{
  "norm": "layernorm",
  "positions": "rope",
  "bias": "none",
  "tie_word_embeddings": false,
  "init_std_qkv": 0.0473,
  "beta1": 0.95,
  "decay_fraction": 0.943,
  "decay_shape": "linear",
  "final_lr_fraction": 0.0,
  "max_seq_len": 1024,
  "doc_mask": false,
  "train_tokens": 106000000
}
Each number is 200 + 40 x the weight over the matrix's rms, rounded and kept within 0 to 999. Layers, rows and columns count from 0.

# layer 6 attention query, 192x192, rms 0.157, rows 39-63,103-127,166-191, columns 0-63
139,194,211,203,129,214,198,145,180,265,179,256,148,195,180,153,202,254,213,175,229,162,180,203,185,250,201,284,120,183,207,177,205,171,273,190,232,269,162,132,146,152,170,171,208,205,261,212,252,120,245,141,190,211,200,212,253,191,164,189,251,160,175,250
249,169,157,203,260,243,148,176,167,197,124,208,210,161,182,183,211,288,267,292,129,143,143,196,96,222,173,278,150,198,182,258,137,210,159,158,252,213,218,236,224,189,212,121,218,205,208,192,225,165,246,172,196,249,158,143,197,273,213,164,169,236,224,111
162,144,192,215,233,185,216,205,105,195,203,218,207,188,244,263,231,201,233,228,192,205,230,245,283,221,225,154,251,173,226,193,156,160,202,200,219,263,173,149,200,211,204,194,216,244,101,199,162,169,181,272,167,285,194,153,254,223,261,177,180,267,252,184
236,180,227,175,156,176,259,196,247,204,152,185,167,171,183,155,235,228,205,189,219,191,229,235,222,230,198,162,164,258,170,166,167,119,235,157,248,250,257,256,171,128,203,142,190,201,194,195,220,249,273,185,230,204,235,242,235,129,202,243,231,257,155,189
180,180,231,205,190,191,208,171,163,265,243,300,251,190,246,267,199,200,205,165,202,284,218,193,103,205,268,226,133,185,173,129,222,116,212,173,267,208,232,230,229,172,214,118,127,129,184,231,282,198,172,153,164,218,218,253,199,160,230,132,204,247,281,188
258,151,236,182,117,194,193,236,173,224,158,242,189,200,160,172,181,146,238,212,311,129,128,222,113,212,150,116,196,262,247,192,248,212,301,114,183,213,247,217,184,243,159,233,199,273,169,151,224,172,209,230,195,199,190,159,175,196,85,276,192,240,139,189
123,207,230,71,235,134,169,219,187,191,189,181,190,140,294,154,141,205,209,215,242,258,176,181,165,244,154,127,134,183,194,201,153,198,239,159,216,212,213,85,281,114,224,167,205,210,173,215,223,197,274,175,175,266,217,183,218,223,120,117,257,202,262,245
186,279,207,181,165,227,224,143,146,183,205,145,213,185,223,195,209,167,177,227,215,231,180,176,142,141,122,237,150,126,221,281,243,141,121,171,239,203,177,202,228,229,210,258,170,205,257,258,122,188,236,219,257,219,134,282,178,166,214,171,202,233,194,137
163,180,254,264,201,242,155,188,204,220,162,204,225,161,213,136,185,233,234,220,220,80,199,227,162,165,222,183,142,237,199,167,200,170,182,176,167,238,123,216,191,238,216,139,150,253,212,241,216,237,233,207,195,201,90,176,239,274,207,207,184,277,227,231
225,296,201,180,116,215,217,127,183,134,218,82,179,219,152,179,253,166,240,148,226,257,178,160,198,168,232,43,216,237,204,163,240,193,252,182,177,143,187,219,209,244,290,182,152,211,202,186,259,216,187,206,195,262,192,139,233,179,274,217,271,225,199,135
182,150,225,241,59,188,250,138,257,234,198,316,171,167,177,139,166,241,208,281,208,233,147,206,214,170,187,255,126,188,114,175,224,161,199,277,198,154,194,252,178,180,114,201,228,205,225,174,182,212,123,178,133,165,267,300,269,233,203,263,149,151,173,260
164,194,246,219,134,193,203,326,165,178,260,276,152,197,167,188,199,222,142,253,258,240,119,245,144,318,191,187,154,176,201,161,194,171,173,187,249,135,171,258,209,175,250,247,289,132,155,159,254,303,273,211,197,239,207,231,193,223,246,186,222,214,207,146
208,169,198,237,144,260,243,196,162,150,148,230,138,189,201,195,214,168,222,153,202,244,105,256,254,237,230,234,231,245,248,125,173,114,191,121,225,117,144,257,230,133,166,175,197,182,237,207,117,198,170,185,225,228,168,269,200,185,185,293,200,178,296,216
187,212,135,181,142,317,256,184,262,211,191,122,127,227,252,235,189,235,230,202,222,171,147,183,190,255,161,191,163,271,175,250,200,161,223,226,176,152,160,161,261,166,140,209,160,166,200,212,269,220,152,165,192,128,208,148,235,206,153,164,193,213,234,165
250,149,152,200,243,200,193,116,262,153,222,276,256,171,154,218,210,217,277,261,256,153,209,167,313,132,240,179,196,99,147,164,204,172,255,148,204,192,187,192,186,139,193,200,138,93,290,141,91,225,271,198,236,227,206,251,147,201,201,235,145,176,243,169
219,195,193,224,138,313,178,185,221,204,211,156,230,166,187,253,211,160,241,172,221,153,221,202,151,275,209,143,188,217,167,134,295,165,295,159,86,185,259,229,224,195,258,282,261,104,231,212,223,169,183,188,213,196,197,190,179,199,204,217,243,214,260,254
108,219,175,256,235,212,197,203,222,273,235,151,188,140,230,251,294,154,294,159,184,186,195,276,183,231,136,232,262,178,191,143,212,252,133,191,230,202,235,210,210,192,199,247,124,241,161,169,258,190,236,196,219,218,263,200,144,188,213,163,148,209,207,230
143,208,104,228,237,184,232,217,276,211,205,112,165,230,209,170,201,141,203,158,142,175,220,224,172,302,201,235,184,167,237,198,208,230,155,225,113,101,257,161,243,269,185,167,238,205,235,211,197,250,214,186,147,149,161,286,253,206,250,118,182,224,233,201
151,216,205,220,164,210,261,227,222,258,212,193,228,218,290,251,224,201,193,151,264,167,263,249,179,212,225,147,182,175,210,247,158,187,204,241,145,168,224,201,147,140,171,231,127,279,243,191,200,179,160,111,185,203,174,196,218,169,226,231,141,180,121,223
169,152,221,247,204,220,153,163,222,154,128,193,272,180,234,173,192,251,221,212,213,220,267,208,242,215,161,214,210,237,161,122,214,245,254,198,223,239,165,222,156,147,212,235,184,238,172,212,163,239,219,176,203,227,229,115,147,204,270,217,261,170,227,206
232,224,228,235,189,208,211,230,192,224,293,221,179,202,211,158,193,198,226,235,157,229,259,140,263,172,198,269,191,238,131,272,316,161,236,279,221,182,173,254,228,263,241,109,219,157,182,229,153,150,246,180,238,256,188,130,173,237,216,153,195,207,231,211
145,239,199,192,277,182,141,235,211,189,213,111,182,164,157,163,184,284,153,201,218,164,231,166,76,204,309,203,232,200,230,229,196,193,177,188,185,301,221,212,273,198,174,155,171,155,176,214,171,246,277,197,69,132,223,174,209,186,248,134,264,197,129,275
166,170,248,200,260,218,261,222,224,216,130,74,202,192,201,156,215,137,159,214,201,204,211,170,132,165,153,229,159,221,246,269,209,212,252,167,202,178,319,249,153,249,241,215,237,140,143,182,227,161,243,162,163,229,179,127,242,220,201,281,205,241,248,144
256,189,169,169,182,262,96,250,195,210,150,233,224,130,211,166,281,163,212,162,267,292,155,235,130,198,192,183,181,238,199,149,101,184,220,255,159,228,267,220,193,58,239,194,224,248,179,161,218,266,134,220,248,169,251,222,135,211,156,220,135,232,303,181
222,154,268,203,281,122,217,259,200,255,148,249,249,200,176,230,183,232,244,238,168,217,209,210,215,179,164,118,219,170,150,221,187,240,238,116,230,266,226,127,220,166,84,237,229,242,205,200,218,287,182,220,237,169,141,155,178,246,259,253,176,179,164,211
218,229,206,166,125,234,162,124,176,229,144,170,171,173,175,121,244,194,195,233,239,181,141,200,196,214,238,220,157,256,224,209,204,144,233,189,219,212,182,127,228,244,143,133,199,246,210,210,179,216,255,222,171,213,177,130,233,262,194,206,181,225,251,152
207,168,208,137,180,220,224,154,198,262,245,219,207,241,201,185,197,153,245,239,280,293,202,275,164,256,161,168,161,185,167,176,210,177,262,203,177,242,209,187,200,204,229,244,245,192,146,177,264,177,147,181,212,261,192,254,142,178,234,160,208,181,172,165
215,166,163,205,165,206,153,188,175,217,189,219,239,174,186,152,194,226,95,153,176,245,266,217,227,188,172,172,165,270,235,252,192,173,197,202,281,208,183,187,203,202,160,213,208,165,186,191,175,124,212,176,233,279,210,159,184,170,209,176,161,156,316,265
201,231,159,246,192,191,232,196,202,260,231,314,181,158,148,154,178,219,244,184,330,241,134,262,162,239,155,231,252,145,133,187,168,127,201,190,221,186,252,205,137,180,223,166,281,188,198,178,125,162,202,197,186,184,193,196,171,310,231,191,276,232,192,203
205,253,210,136,194,204,150,209,257,278,214,239,169,168,245,136,244,227,236,181,212,150,234,332,192,259,261,231,181,182,222,207,174,198,135,187,191,213,226,202,229,173,188,256,175,170,172,206,237,198,225,154,168,229,194,207,198,221,203,281,133,212,196,100
162,200,194,221,221,155,204,156,152,247,233,267,230,191,176,241,173,225,211,160,179,163,204,219,212,171,214,202,180,210,133,165,206,178,185,202,200,235,153,140,201,245,115,203,287,142,223,201,196,229,171,127,209,201,176,160,226,217,219,184,179,250,203,215
219,138,194,171,117,232,181,271,222,271,189,97,275,157,210,228,226,166,142,249,227,196,203,246,193,242,206,235,175,204,161,160,151,217,159,246,147,166,182,252,175,166,199,224,206,242,138,225,207,209,217,215,152,152,234,218,182,260,205,203,171,244,186,195
300,249,198,280,280,207,188,128,173,212,199,255,226,183,147,216,242,226,219,147,210,152,215,213,193,339,238,92,180,209,216,165,175,171,176,210,151,225,219,118,192,156,163,240,213,179,233,227,203,218,148,200,151,222,323,206,180,209,270,159,230,141,134,254
260,149,205,288,248,172,298,237,241,259,226,147,244,254,136,257,132,140,207,204,187,131,273,141,209,199,244,300,205,210,208,264,147,153,195,206,208,212,223,167,207,185,189,302,169,198,144,209,145,161,227,240,249,169,215,213,101,209,229,213,266,126,179,240
148,156,167,222,269,203,210,116,202,201,185,218,172,179,228,222,169,172,179,186,154,253,246,183,160,176,291,266,209,189,214,194,194,219,167,227,278,145,220,220,139,175,211,185,174,280,196,220,211,179,242,170,160,204,209,135,224,199,177,164,168,216,240,193
302,217,261,193,214,239,223,256,244,185,161,263,162,121,152,200,155,153,221,156,215,158,223,213,216,153,162,192,216,150,123,199,215,177,256,186,194,211,171,232,192,168,283,170,230,211,235,205,200,199,182,197,128,223,174,232,127,246,190,241,246,201,151,270
198,247,172,150,257,237,136,292,279,228,245,160,222,220,179,206,158,249,135,203,179,203,280,251,184,167,192,256,143,120,205,206,176,251,185,196,156,211,148,196,195,169,250,267,238,111,240,229,281,253,180,242,132,187,228,328,227,200,221,176,188,298,241,172
221,229,170,146,189,231,170,227,189,191,153,243,197,218,196,239,197,186,233,181,192,175,171,215,171,187,180,144,266,253,190,208,131,203,177,241,167,262,266,289,205,244,210,234,195,187,149,202,213,228,168,154,241,256,187,174,238,183,196,203,229,182,264,194
161,105,197,168,200,207,195,247,212,269,194,255,178,156,257,296,185,204,205,198,232,151,146,214,228,139,171,215,255,271,173,152,247,230,215,224,132,212,155,230,177,195,174,224,162,224,214,159,208,226,234,160,198,180,187,201,228,259,161,194,213,171,220,245
225,218,172,140,262,153,169,170,171,260,227,183,218,224,257,227,120,208,184,189,192,236,211,167,162,297,226,163,170,230,228,183,268,213,163,171,188,205,145,221,202,176,230,243,182,203,197,206,197,176,149,177,222,227,205,118,170,220,208,227,189,119,253,201
188,195,201,172,168,209,200,210,169,279,252,278,186,180,207,215,285,236,242,277,175,230,186,232,204,210,208,193,177,142,173,249,162,185,184,214,219,264,150,229,219,217,193,200,220,286,234,219,230,251,216,128,209,293,151,174,211,210,183,172,154,168,176,221
184,196,186,208,224,185,207,269,216,165,234,228,134,228,222,179,267,138,224,203,227,222,170,123,222,173,167,289,214,256,201,256,199,232,202,197,261,195,268,216,241,97,182,208,199,218,124,204,165,285,152,178,189,163,175,223,179,226,250,94,156,152,175,209
220,262,184,227,160,181,248,200,169,135,207,203,203,236,275,227,210,191,140,216,177,166,216,165,158,245,140,184,181,113,111,160,231,176,210,187,162,193,270,160,225,128,223,213,223,217,163,191,186,207,201,287,214,203,171,241,213,156,198,188,150,241,214,258
207,184,174,233,142,206,218,233,200,213,221,196,177,147,161,155,104,118,146,234,163,113,223,238,209,240,195,189,210,221,256,173,223,155,170,130,206,302,215,175,186,156,188,127,217,196,190,134,236,165,236,285,210,258,265,213,173,170,255,130,264,172,216,223
213,158,138,185,159,176,243,250,176,240,197,266,178,253,178,183,212,200,175,223,247,264,198,244,143,209,221,219,198,168,192,189,217,182,190,254,218,168,229,175,184,259,171,227,265,247,213,189,149,177,205,177,200,190,153,270,178,207,125,193,101,161,180,188
213,209,231,236,196,238,170,253,220,228,151,159,246,147,208,189,238,194,315,218,115,212,195,185,192,189,254,237,144,140,197,209,148,163,191,245,193,274,214,171,149,182,187,232,125,165,173,221,184,165,200,183,204,211,188,147,164,199,209,243,221,169,136,161
153,209,217,157,173,229,222,162,222,219,194,174,176,184,216,181,181,144,196,158,237,180,150,229,188,210,216,254,239,172,215,214,242,226,165,187,188,205,175,282,159,130,176,235,189,202,218,187,237,192,209,165,180,267,165,183,253,169,190,251,146,198,169,245
188,224,205,223,201,226,270,204,151,201,173,178,251,164,210,186,171,196,162,175,195,201,165,202,257,194,131,172,222,191,158,176,223,200,229,203,170,262,132,197,264,215,183,181,190,156,212,165,138,250,263,133,223,158,219,194,242,227,250,224,214,173,212,198
219,210,282,222,213,232,152,251,188,201,172,241,195,191,208,197,196,210,182,170,180,180,204,222,190,185,225,179,222,226,117,249,181,243,166,269,158,179,236,229,225,189,191,267,234,179,157,200,137,174,240,221,222,242,200,148,174,234,243,203,149,109,152,185
217,157,177,224,175,198,199,181,195,182,195,280,169,180,146,225,235,169,189,203,224,268,197,176,203,222,199,222,178,195,226,219,227,221,169,174,187,206,220,253,183,174,203,188,217,234,167,205,133,208,227,180,233,179,208,175,274,249,220,232,174,259,213,138
147,226,206,216,169,192,194,284,240,139,273,219,101,186,263,173,135,227,179,190,249,202,157,139,273,191,234,186,274,136,189,233,210,217,162,219,228,152,172,186,205,142,188,153,229,185,160,197,119,212,201,228,259,160,212,219,176,184,121,270,270,182,150,300
201,119,178,214,159,193,220,93,317,186,188,168,223,162,197,237,183,207,184,234,176,165,189,227,231,252,236,255,193,234,182,246,190,185,177,263,194,175,261,175,189,218,199,201,168,200,231,226,116,234,247,198,139,240,176,147,206,175,168,192,211,142,211,207
225,148,150,231,276,212,151,203,203,249,208,280,195,247,234,208,216,209,125,230,175,233,215,197,199,175,148,229,232,215,243,206,169,202,155,171,253,166,199,181,204,235,177,196,114,206,256,210,190,151,174,239,219,230,225,260,147,192,235,167,154,231,199,138
252,191,217,190,195,236,243,175,271,217,198,168,236,206,169,211,207,293,212,205,207,214,180,232,245,136,197,153,204,205,189,144,173,250,218,241,166,246,171,123,185,239,189,252,200,212,163,186,155,172,212,136,193,190,182,176,261,189,298,224,93,247,243,217
147,133,268,146,213,196,173,153,184,222,150,233,206,70,145,194,224,283,222,210,241,147,241,209,262,183,150,209,218,152,204,180,199,199,183,205,156,248,198,267,199,203,239,173,187,196,179,165,238,226,143,216,204,166,179,236,171,163,216,157,130,223,166,242
228,224,203,215,184,170,153,236,240,186,194,248,204,211,122,211,238,226,165,191,222,204,246,197,241,225,175,231,181,139,265,275,188,188,141,238,190,182,173,199,252,207,184,163,302,139,178,202,238,203,98,216,225,182,166,230,252,260,209,204,200,208,208,130
227,211,196,129,195,225,179,98,216,218,194,258,180,209,253,183,160,260,181,211,192,206,148,187,190,194,179,246,229,190,163,162,178,189,176,221,183,280,212,235,194,186,211,245,191,166,198,180,222,204,229,155,281,206,149,200,221,191,208,181,185,261,246,224
187,265,179,236,175,242,202,222,262,143,149,263,212,178,166,158,188,255,209,244,174,221,165,206,234,184,245,306,143,199,233,219,249,264,217,182,129,219,178,263,154,203,161,177,142,250,145,187,234,177,210,195,194,194,205,209,195,250,219,246,219,213,164,120
241,160,129,187,198,202,229,190,147,134,201,232,245,195,140,207,207,267,204,229,240,132,189,260,143,214,239,151,221,217,176,180,122,170,225,255,268,228,206,157,144,188,137,225,257,213,252,167,181,206,201,193,222,220,239,188,197,186,249,220,190,182,140,284
151,196,206,190,278,192,223,201,193,207,276,254,203,190,214,144,235,250,179,242,228,250,240,194,239,278,184,185,256,223,267,182,245,196,215,250,178,206,217,149,212,177,229,197,202,252,149,271,205,184,123,190,226,197,219,124,119,163,217,197,282,177,143,239
169,282,114,243,214,230,258,146,210,205,200,208,194,94,226,200,224,249,208,143,225,195,218,198,212,215,195,181,188,235,173,207,199,175,172,222,274,158,202,237,249,159,225,211,201,185,176,197,220,181,212,237,210,226,171,215,143,195,230,228,191,220,202,222
256,187,240,151,264,198,201,228,169,174,191,185,181,156,331,191,154,202,196,191,195,236,248,187,176,268,212,289,189,195,135,174,145,237,273,249,219,239,185,234,162,202,220,201,206,153,225,249,202,201,192,259,227,253,185,172,170,200,199,207,187,151,231,144
214,188,246,159,162,206,226,157,210,205,236,210,208,141,130,348,186,174,232,218,132,182,145,198,269,163,180,208,211,219,205,171,232,262,208,188,203,150,140,113,191,116,226,211,297,232,265,217,173,218,212,214,224,219,143,200,225,212,223,209,215,175,237,253
201,184,253,176,181,149,172,172,219,252,183,250,218,180,203,191,195,173,155,184,247,192,180,91,138,175,252,132,255,131,106,176,158,138,218,281,166,130,142,149,237,193,180,223,244,168,206,192,250,196,242,259,201,220,190,255,171,244,196,215,210,158,216,228
229,226,255,211,167,191,241,172,239,223,99,262,230,175,211,245,203,278,255,185,225,183,235,191,228,181,178,235,181,134,263,217,200,198,223,145,206,232,171,230,184,195,114,249,187,171,239,144,139,265,204,136,116,229,213,152,247,251,136,160,215,231,204,163
203,172,215,234,170,170,166,199,154,247,270,173,273,209,214,155,219,162,188,181,178,227,176,122,234,234,185,184,233,201,214,255,233,210,168,258,161,143,242,211,213,253,213,127,201,156,178,147,141,205,224,179,226,199,226,228,165,159,219,159,195,192,196,131
178,189,186,236,233,245,208,225,222,253,176,252,207,204,200,246,200,205,283,155,148,179,223,158,203,209,182,80,222,115,181,239,163,217,216,232,168,188,200,147,204,194,200,123,201,258,157,214,212,223,192,246,203,179,224,176,217,222,260,252,169,161,193,189
189,267,226,172,252,193,243,213,232,141,200,192,185,237,169,169,246,165,135,164,215,172,269,162,200,153,199,232,204,163,253,221,187,207,150,216,228,181,244,175,245,218,226,189,217,191,162,223,162,183,130,162,132,114,201,268,226,186,201,170,108,293,210,200
165,155,183,201,212,200,171,235,200,213,231,187,196,257,219,192,224,200,164,226,182,164,291,179,142,114,144,230,205,240,211,149,231,171,167,220,210,254,209,256,150,219,255,126,195,207,190,212,291,233,178,226,197,191,160,221,269,194,235,164,209,177,185,171
239,136,240,170,162,222,154,249,205,183,191,216,200,182,222,181,163,237,110,227,309,229,211,230,164,184,287,253,138,242,245,277,164,169,187,214,193,220,208,231,216,224,157,183,247,204,194,187,205,137,247,171,219,265,160,199,137,181,159,169,216,191,170,137
155,197,206,119,228,192,110,147,195,212,216,195,194,175,236,202,216,240,252,217,240,248,197,218,235,226,162,236,193,151,198,254,173,153,127,198,252,187,263,200,190,202,177,182,261,178,160,208,241,211,177,226,283,239,225,223,203,234,218,197,202,228,204,250
158,123,204,204,220,226,162,164,234,227,182,188,226,218,267,226,228,174,209,211,251,172,183,241,219,134,219,232,140,193,192,152,168,207,258,143,200,230,180,224,216,158,259,245,127,232,205,153,286,165,184,170,164,201,155,210,217,186,249,171,206,213,213,110
198,247,201,181,201,222,149,217,210,208,208,167,176,234,218,201,204,263,172,220,190,217,203,221,218,154,186,233,148,182,230,221,204,197,291,203,181,212,157,153,145,245,228,165,182,210,245,222,180,185,176,221,239,179,213,152,212,263,198,223,294,227,212,194
179,203,110,196,127,228,211,157,167,247,204,168,162,119,259,152,238,74,200,220,201,179,190,166,172,233,216,192,220,211,229,151,167,153,227,215,207,198,182,188,212,183,156,181,195,179,141,222,158,143,166,218,222,167,228,263,185,217,207,183,209,138,170,139
181,176,164,252,209,182,204,177,173,277,195,140,155,214,246,215,229,212,192,185,222,158,166,230,155,197,224,262,218,254,167,221,195,245,199,204,138,170,209,229,228,218,218,212,190,144,211,212,253,173,206,217,227,217,228,182,237,183,200,209,204,208,125,214
294,129,162,259,210,188,190,130,196,134,210,275,185,185,189,241,197,212,185,176,222,283,205,177,149,176,231,236,190,243,233,219,231,209,239,209,191,182,98,302,230,139,223,270,197,257,203,167,152,172,212,205,154,150,116,244,177,182,248,158,159,182,254,183
# layer 6 attention key, 64x192, rms 0.138, rows 38-63, columns 0-63
227,157,181,262,210,144,193,151,125,165,208,156,188,215,198,181,211,169,240,318,157,255,141,189,164,225,223,204,227,244,235,238,155,178,155,209,272,239,152,165,231,292,206,199,164,250,237,138,246,229,239,223,190,204,265,140,233,144,147,264,151,185,213,211
244,182,263,154,175,209,243,251,136,145,165,246,214,253,167,223,192,151,188,165,265,203,194,196,252,248,219,205,177,129,185,183,161,145,231,208,246,112,163,195,156,231,207,157,202,182,102,186,236,193,262,257,292,220,175,61,153,235,188,181,185,226,185,207
132,193,182,253,145,189,249,182,161,194,178,159,199,180,115,139,160,224,279,184,158,143,224,188,173,205,211,220,224,228,89,242,243,206,155,173,120,189,199,207,186,250,213,190,231,189,216,184,238,200,181,183,237,189,184,264,239,173,116,182,189,259,276,175
144,150,221,195,157,188,261,199,160,214,294,224,163,146,262,207,222,217,244,226,250,167,169,181,134,186,187,230,226,234,219,238,238,218,137,187,165,214,203,144,247,175,248,232,173,204,199,176,175,225,208,205,131,221,212,188,236,189,246,218,226,216,183,212
212,172,210,212,197,145,270,272,208,121,232,223,249,154,210,212,180,172,185,218,202,198,236,178,99,224,177,182,165,225,260,191,212,184,225,199,190,98,189,194,232,249,265,177,137,149,162,312,212,233,237,237,197,202,157,213,202,183,222,181,194,110,253,175
187,177,200,224,200,223,148,162,212,202,134,170,197,181,219,203,202,215,209,244,191,213,162,140,152,158,201,215,160,265,255,204,186,183,190,201,200,162,292,253,223,251,137,190,230,207,286,201,197,213,150,226,262,241,130,165,242,164,226,200,215,186,261,206
199,226,213,203,212,264,132,197,142,192,207,162,263,203,213,163,154,159,200,141,224,215,212,219,168,208,135,162,179,239,219,237,205,181,166,173,239,170,214,169,254,165,185,174,142,150,255,241,250,169,160,169,236,202,224,142,205,213,194,290,218,209,191,167
187,231,237,202,239,257,153,233,233,215,234,209,191,125,217,162,195,197,216,197,165,165,218,165,206,170,166,177,194,174,212,199,205,109,112,242,156,110,226,100,203,181,200,181,182,200,117,178,186,173,297,195,211,178,222,136,224,150,182,233,142,239,215,242
162,198,282,185,216,207,188,207,151,179,137,190,216,194,215,104,195,195,184,191,241,233,190,230,205,212,200,248,149,267,170,199,215,107,171,207,207,245,134,220,211,257,146,187,229,161,195,206,209,164,278,182,213,230,149,214,233,129,191,191,186,158,107,152
232,186,230,195,230,217,142,220,167,225,132,119,172,240,238,78,243,252,247,191,228,171,177,206,248,148,207,169,190,152,187,204,205,181,233,200,216,203,159,246,201,230,197,178,184,243,246,273,220,229,259,211,253,237,229,208,186,214,242,229,254,223,248,184
234,185,196,187,186,198,187,155,206,198,251,207,168,121,165,239,216,212,158,183,208,202,160,153,269,207,205,174,140,208,186,188,214,198,268,162,145,221,246,145,241,242,190,185,170,109,183,140,173,187,230,166,181,145,157,283,118,184,239,239,195,163,160,218
204,231,225,163,212,179,149,129,195,249,214,153,236,275,216,203,193,215,124,247,179,214,225,180,214,198,198,196,229,199,140,261,199,171,200,192,170,175,210,158,223,211,219,259,231,223,162,192,234,203,168,223,153,180,237,201,176,279,160,166,195,239,187,251
181,213,227,184,178,169,197,221,196,267,200,112,183,255,176,120,209,266,118,220,308,261,139,105,139,229,159,211,211,178,198,168,257,126,172,258,205,160,151,342,225,160,172,178,205,257,245,140,164,207,256,288,210,153,142,150,221,177,151,210,267,244,147,164
143,201,189,115,189,216,255,245,227,130,234,178,236,199,170,162,202,230,191,157,176,175,152,207,245,169,233,244,175,175,200,135,157,232,220,229,296,195,251,183,234,113,211,241,189,309,128,145,172,202,159,242,170,186,149,238,182,170,222,197,223,188,167,155
209,207,195,228,187,278,244,203,210,216,166,171,189,175,203,197,200,225,116,218,99,183,201,89,166,205,199,302,240,144,173,209,121,124,124,221,138,274,242,203,151,217,190,208,253,205,216,159,214,196,190,174,229,201,238,211,240,242,125,206,223,156,230,106
311,221,171,219,222,190,153,188,173,194,182,163,164,183,232,200,311,236,243,204,130,214,164,152,164,157,192,184,213,188,194,172,175,148,257,157,194,199,198,147,170,187,182,246,213,195,237,229,165,199,206,224,199,195,221,228,196,207,217,197,168,219,133,171
177,190,208,151,227,252,202,141,206,180,234,131,154,158,138,268,241,168,148,110,248,228,145,174,164,139,118,196,275,222,158,142,144,185,230,236,160,187,230,132,172,253,254,282,202,211,119,146,178,185,215,212,266,226,188,220,215,181,192,165,199,185,214,264
154,218,197,255,178,185,120,113,135,238,226,221,252,234,182,183,168,204,251,223,175,154,231,192,205,180,227,218,215,214,212,220,173,204,247,172,189,281,204,112,223,191,226,132,189,216,188,140,251,115,113,180,177,238,200,130,94,216,184,213,175,126,274,193
176,223,183,244,269,235,203,144,249,115,283,162,167,163,229,250,172,194,173,193,219,181,220,244,182,246,233,143,201,246,215,170,186,197,200,197,201,160,207,256,251,258,130,177,93,269,215,173,190,217,90,219,239,195,229,214,193,277,222,188,174,204,211,156
187,152,284,207,239,224,213,316,233,225,307,203,209,211,191,262,226,274,203,283,110,217,213,222,219,230,185,239,135,202,160,168,250,158,138,126,252,204,197,244,159,200,177,196,219,240,177,209,174,180,220,262,202,200,221,158,187,221,246,228,201,145,256,269
213,206,233,162,183,174,210,150,162,175,148,180,159,228,203,214,169,182,192,241,207,215,165,255,144,186,156,225,171,213,167,197,267,226,174,122,184,186,233,126,231,205,256,213,226,201,242,196,144,205,244,247,188,162,212,181,282,210,234,192,217,197,206,196
216,183,178,205,205,217,249,178,246,245,233,233,237,217,269,87,213,156,200,194,162,308,197,181,180,232,230,165,201,220,165,195,278,210,213,151,221,187,210,267,226,173,283,211,215,164,208,160,147,167,240,212,214,141,153,236,232,238,188,225,201,192,194,168
245,177,197,254,215,142,181,205,185,195,257,267,246,219,186,240,150,233,187,262,244,167,164,207,218,170,207,218,147,211,215,230,163,209,265,237,161,240,139,184,246,193,206,178,143,172,262,183,209,186,211,179,225,169,249,224,243,280,161,186,247,259,180,238
184,123,198,191,220,201,254,189,190,245,251,172,175,208,210,145,171,205,199,214,284,144,203,179,247,253,194,172,210,195,142,222,187,236,261,228,253,174,188,217,211,195,241,171,181,293,175,215,253,219,190,224,271,228,159,250,151,174,173,168,281,166,189,231
242,219,185,120,202,254,199,199,223,223,173,206,201,165,211,177,234,207,167,112,167,209,243,203,164,211,193,263,194,193,274,166,214,175,264,204,165,313,162,171,170,140,179,299,151,230,223,205,202,225,164,224,195,234,154,177,239,112,201,180,222,286,186,205
176,229,188,248,216,195,130,218,137,188,246,224,212,189,158,177,243,243,259,183,233,168,234,196,221,175,210,201,180,205,204,265,193,304,175,225,225,210,129,169,175,282,191,245,203,175,128,292,244,235,286,259,160,172,187,206,136,248,190,193,185,119,254,226
# layer 6 attention value, 64x192, rms 0.167, rows 0-1, columns 0-63
185,232,177,139,205,244,106,194,131,230,209,187,126,186,158,194,207,141,242,175,211,272,153,209,205,165,182,199,217,169,285,241,137,187,232,173,190,215,218,146,174,163,281,192,189,238,225,187,210,206,227,218,242,150,234,195,139,115,204,269,178,160,262,233
232,222,137,209,225,207,157,241,202,170,135,265,164,160,236,225,216,195,145,148,218,188,244,200,244,169,185,204,204,237,197,181,211,234,186,191,214,165,195,151,251,185,195,160,237,233,178,184,178,222,202,236,251,166,95,181,143,150,147,200,210,229,226,173
# layer 6 attention output (transposed), 192x192, rms 0.187, rows 0-1,64-65,128, columns 0-63
235,226,197,244,168,115,222,190,193,201,220,206,234,232,147,185,119,228,183,217,185,241,111,198,156,213,177,179,216,244,217,171,275,231,170,249,199,168,220,172,251,259,133,192,114,151,156,185,216,216,230,164,225,290,142,215,231,178,197,145,200,221,201,260
149,249,281,206,209,157,234,230,190,176,212,116,234,145,189,163,224,229,203,252,219,219,166,184,249,174,235,165,180,186,238,199,205,159,205,191,236,263,210,206,173,224,141,207,213,243,147,219,175,200,310,202,149,272,268,216,221,199,199,217,129,220,215,184
240,129,142,223,149,254,277,173,206,121,141,219,165,165,162,212,254,249,187,234,235,156,196,160,119,189,142,155,218,141,158,190,220,144,165,155,154,227,195,166,231,193,131,120,219,229,158,197,244,157,188,230,202,171,225,217,152,144,222,245,199,188,188,123
260,229,222,187,174,196,203,199,238,241,234,202,184,234,218,255,221,205,232,254,208,166,163,61,164,181,148,222,181,239,182,151,82,196,143,211,163,185,238,227,194,110,200,210,230,206,195,221,236,235,147,220,157,174,164,184,170,194,186,196,250,198,237,220
155,139,189,149,270,173,174,216,199,207,149,229,227,175,258,218,157,195,245,198,206,182,236,233,248,223,218,221,193,204,260,161,135,203,188,286,201,169,228,209,208,244,214,211,215,218,275,250,161,235,202,239,236,269,323,207,216,203,179,198,215,220,224,173